Each number is 200 + 30 x the weight over its row's rms, rounded and kept within 0 to 999. Layers, rows and columns count from 0. The size before them is the row's rms in percent of the matrix's.

# o: layer 9 attention output (transposed), 384x384, rms 0.15, rows 21-24,53-56,84-88,116-119, columns 192-255
# v: layer 9 attention value, 96x384, rms 0.131, rows 21-24, columns 192-255
o84,114,259,253,199,213,226,192,203,164,213,179,202,207,205,227,167,170,205,202,214,243,165,258,236,219,125,216,173,162,181,199,195,181,209,178,132,222,195,207,203,244,224,203,211,227,206,202,241,226,166,220,239,271,152,193,155,199,245,154,155,259,231,202,177,177
o116,087,191,200,228,183,218,224,187,225,221,192,151,162,223,188,198,161,181,171,218,161,197,193,184,175,191,158,186,177,225,187,197,157,229,176,221,184,225,194,144,165,203,178,206,177,189,201,240,210,199,167,187,222,157,197,194,176,188,207,213,234,237,210,198,188
v21,090,204,246,183,199,195,237,156,214,151,154,198,204,196,202,181,242,303,230,181,185,165,235,179,218,184,178,242,216,214,190,246,161,182,172,199,185,207,182,180,190,157,235,201,217,204,216,186,278,191,198,175,204,209,225,163,172,209,194,197,188,180,209,179,174
o21,087,194,228,234,188,173,202,240,201,184,205,129,192,163,147,133,209,201,184,209,198,227,234,218,195,173,277,258,183,242,224,190,237,205,181,169,214,216,256,183,182,190,253,178,212,159,234,261,166,172,217,237,251,167,188,174,169,218,227,204,213,224,197,209,232
o53,087,184,151,231,175,230,258,212,143,223,211,192,196,225,269,256,216,158,174,218,211,162,207,188,162,234,197,196,181,182,165,155,178,174,166,150,194,198,203,254,202,175,206,223,222,205,171,155,196,219,222,240,196,198,205,169,186,192,214,200,192,187,173,219,217
o85,121,251,196,234,221,209,170,228,218,230,198,203,164,212,183,163,244,187,161,267,197,243,175,205,206,154,139,198,228,184,205,218,185,254,218,244,248,196,216,157,201,227,137,235,164,174,168,218,224,171,221,216,186,197,240,258,222,197,171,179,223,197,208,212,237
o117,084,189,149,165,211,254,175,239,193,184,234,205,199,198,201,244,184,190,229,221,173,219,180,186,189,216,239,219,212,186,268,226,229,196,220,220,194,205,245,233,224,165,181,229,214,211,194,178,158,211,203,177,190,197,147,222,186,123,238,186,187,188,145,165,155
v22,095,235,232,229,158,269,124,164,203,202,158,185,177,170,171,232,146,196,243,221,249,213,254,233,124,232,228,223,199,175,236,189,221,182,193,233,231,216,214,247,193,187,233,225,217,185,209,233,215,202,245,143,117,191,262,174,208,215,206,202,226,194,245,244,210
o22,097,203,211,161,199,192,146,219,166,229,145,244,191,238,213,245,159,209,186,158,252,243,130,212,243,214,188,190,243,229,167,186,221,192,179,160,203,207,258,195,205,153,201,218,193,208,221,228,212,202,224,203,251,196,168,198,204,174,214,175,212,189,185,204,201
o54,085,186,181,222,200,182,250,216,193,174,223,226,247,201,219,174,222,205,223,212,182,202,219,214,248,194,223,190,175,254,253,151,153,220,204,208,210,151,205,217,177,243,188,182,177,138,182,165,177,214,174,236,250,196,220,192,196,166,184,247,212,209,166,205,211
o86,118,236,183,173,201,171,250,183,164,205,173,233,192,249,210,157,198,203,171,196,237,206,237,171,163,172,222,190,206,215,186,223,195,166,157,188,176,265,171,201,117,191,197,171,199,199,188,201,277,234,235,244,194,155,160,197,176,253,224,179,223,190,224,256,214
o118,088,241,186,215,206,204,205,215,219,212,242,203,204,255,182,193,241,217,207,201,138,182,188,184,224,191,195,155,183,127,201,190,281,238,222,196,198,271,171,164,215,221,169,212,177,201,205,211,195,183,210,202,239,195,237,178,187,163,164,224,186,222,228,156,214
v23,089,172,186,210,212,190,226,209,232,203,172,149,169,204,152,181,167,217,133,214,205,200,192,236,174,213,177,183,183,225,228,229,178,221,236,186,219,263,231,159,170,200,152,191,205,197,195,153,198,140,184,205,157,207,218,187,190,157,183,193,194,111,224,178,246
o23,092,167,202,189,169,210,161,193,222,201,196,241,224,183,212,227,220,218,178,182,220,164,240,208,161,186,214,229,200,194,192,250,205,205,173,278,181,207,224,180,276,170,192,210,194,187,208,221,195,167,196,188,225,172,221,217,136,217,124,227,247,179,178,169,184
o55,086,220,230,285,215,176,184,219,170,153,235,223,216,209,208,225,224,207,198,210,228,192,130,222,242,262,193,189,210,161,227,180,205,163,244,159,136,131,240,207,229,200,232,142,207,202,186,239,198,224,239,249,184,240,183,208,183,222,183,200,148,193,185,221,257
o87,117,166,223,145,220,221,218,232,214,242,234,190,180,170,150,183,201,201,177,204,203,176,187,243,140,199,187,247,233,188,164,187,164,192,186,236,201,173,192,166,260,228,196,196,150,174,204,212,198,178,180,184,196,197,219,237,190,228,215,205,201,147,265,180,235
o119,082,249,195,184,175,210,185,172,206,192,197,230,195,233,243,192,209,212,254,225,199,159,202,136,247,209,222,189,234,202,186,207,242,185,178,216,216,173,176,231,176,203,232,212,191,218,142,217,214,216,284,165,236,195,214,181,192,195,211,202,213,235,203,187,154
v24,089,215,215,219,246,199,182,185,230,194,219,203,209,213,161,186,211,157,176,187,198,219,183,217,215,194,159,179,191,219,192,219,189,167,190,189,205,248,278,210,182,220,212,240,259,160,218,147,151,199,176,188,227,166,184,260,172,205,208,229,203,187,209,215,211
o24,090,196,218,190,187,190,147,207,199,201,227,198,199,173,202,190,217,241,231,220,172,152,222,222,210,186,235,139,171,214,181,197,221,201,208,186,199,221,178,177,179,230,227,203,191,202,207,191,285,166,219,194,267,158,212,225,213,122,160,228,231,212,203,169,183
o56,087,173,184,169,159,202,209,166,208,213,212,249,252,196,204,246,175,226,194,231,241,221,216,212,168,209,178,232,183,231,228,130,221,183,169,198,218,193,157,194,219,212,191,216,172,227,213,236,147,195,211,200,172,271,231,185,197,214,209,204,198,206,203,218,192
o88,118,219,108,216,176,271,241,164,239,236,159,203,212,176,177,238,216,203,198,138,178,177,263,172,222,170,297,171,210,206,212,190,202,180,175,205,201,195,199,209,259,183,243,153,133,182,195,204,195,187,215,210,250,153,227,187,198,229,182,169,209,195,180,192,243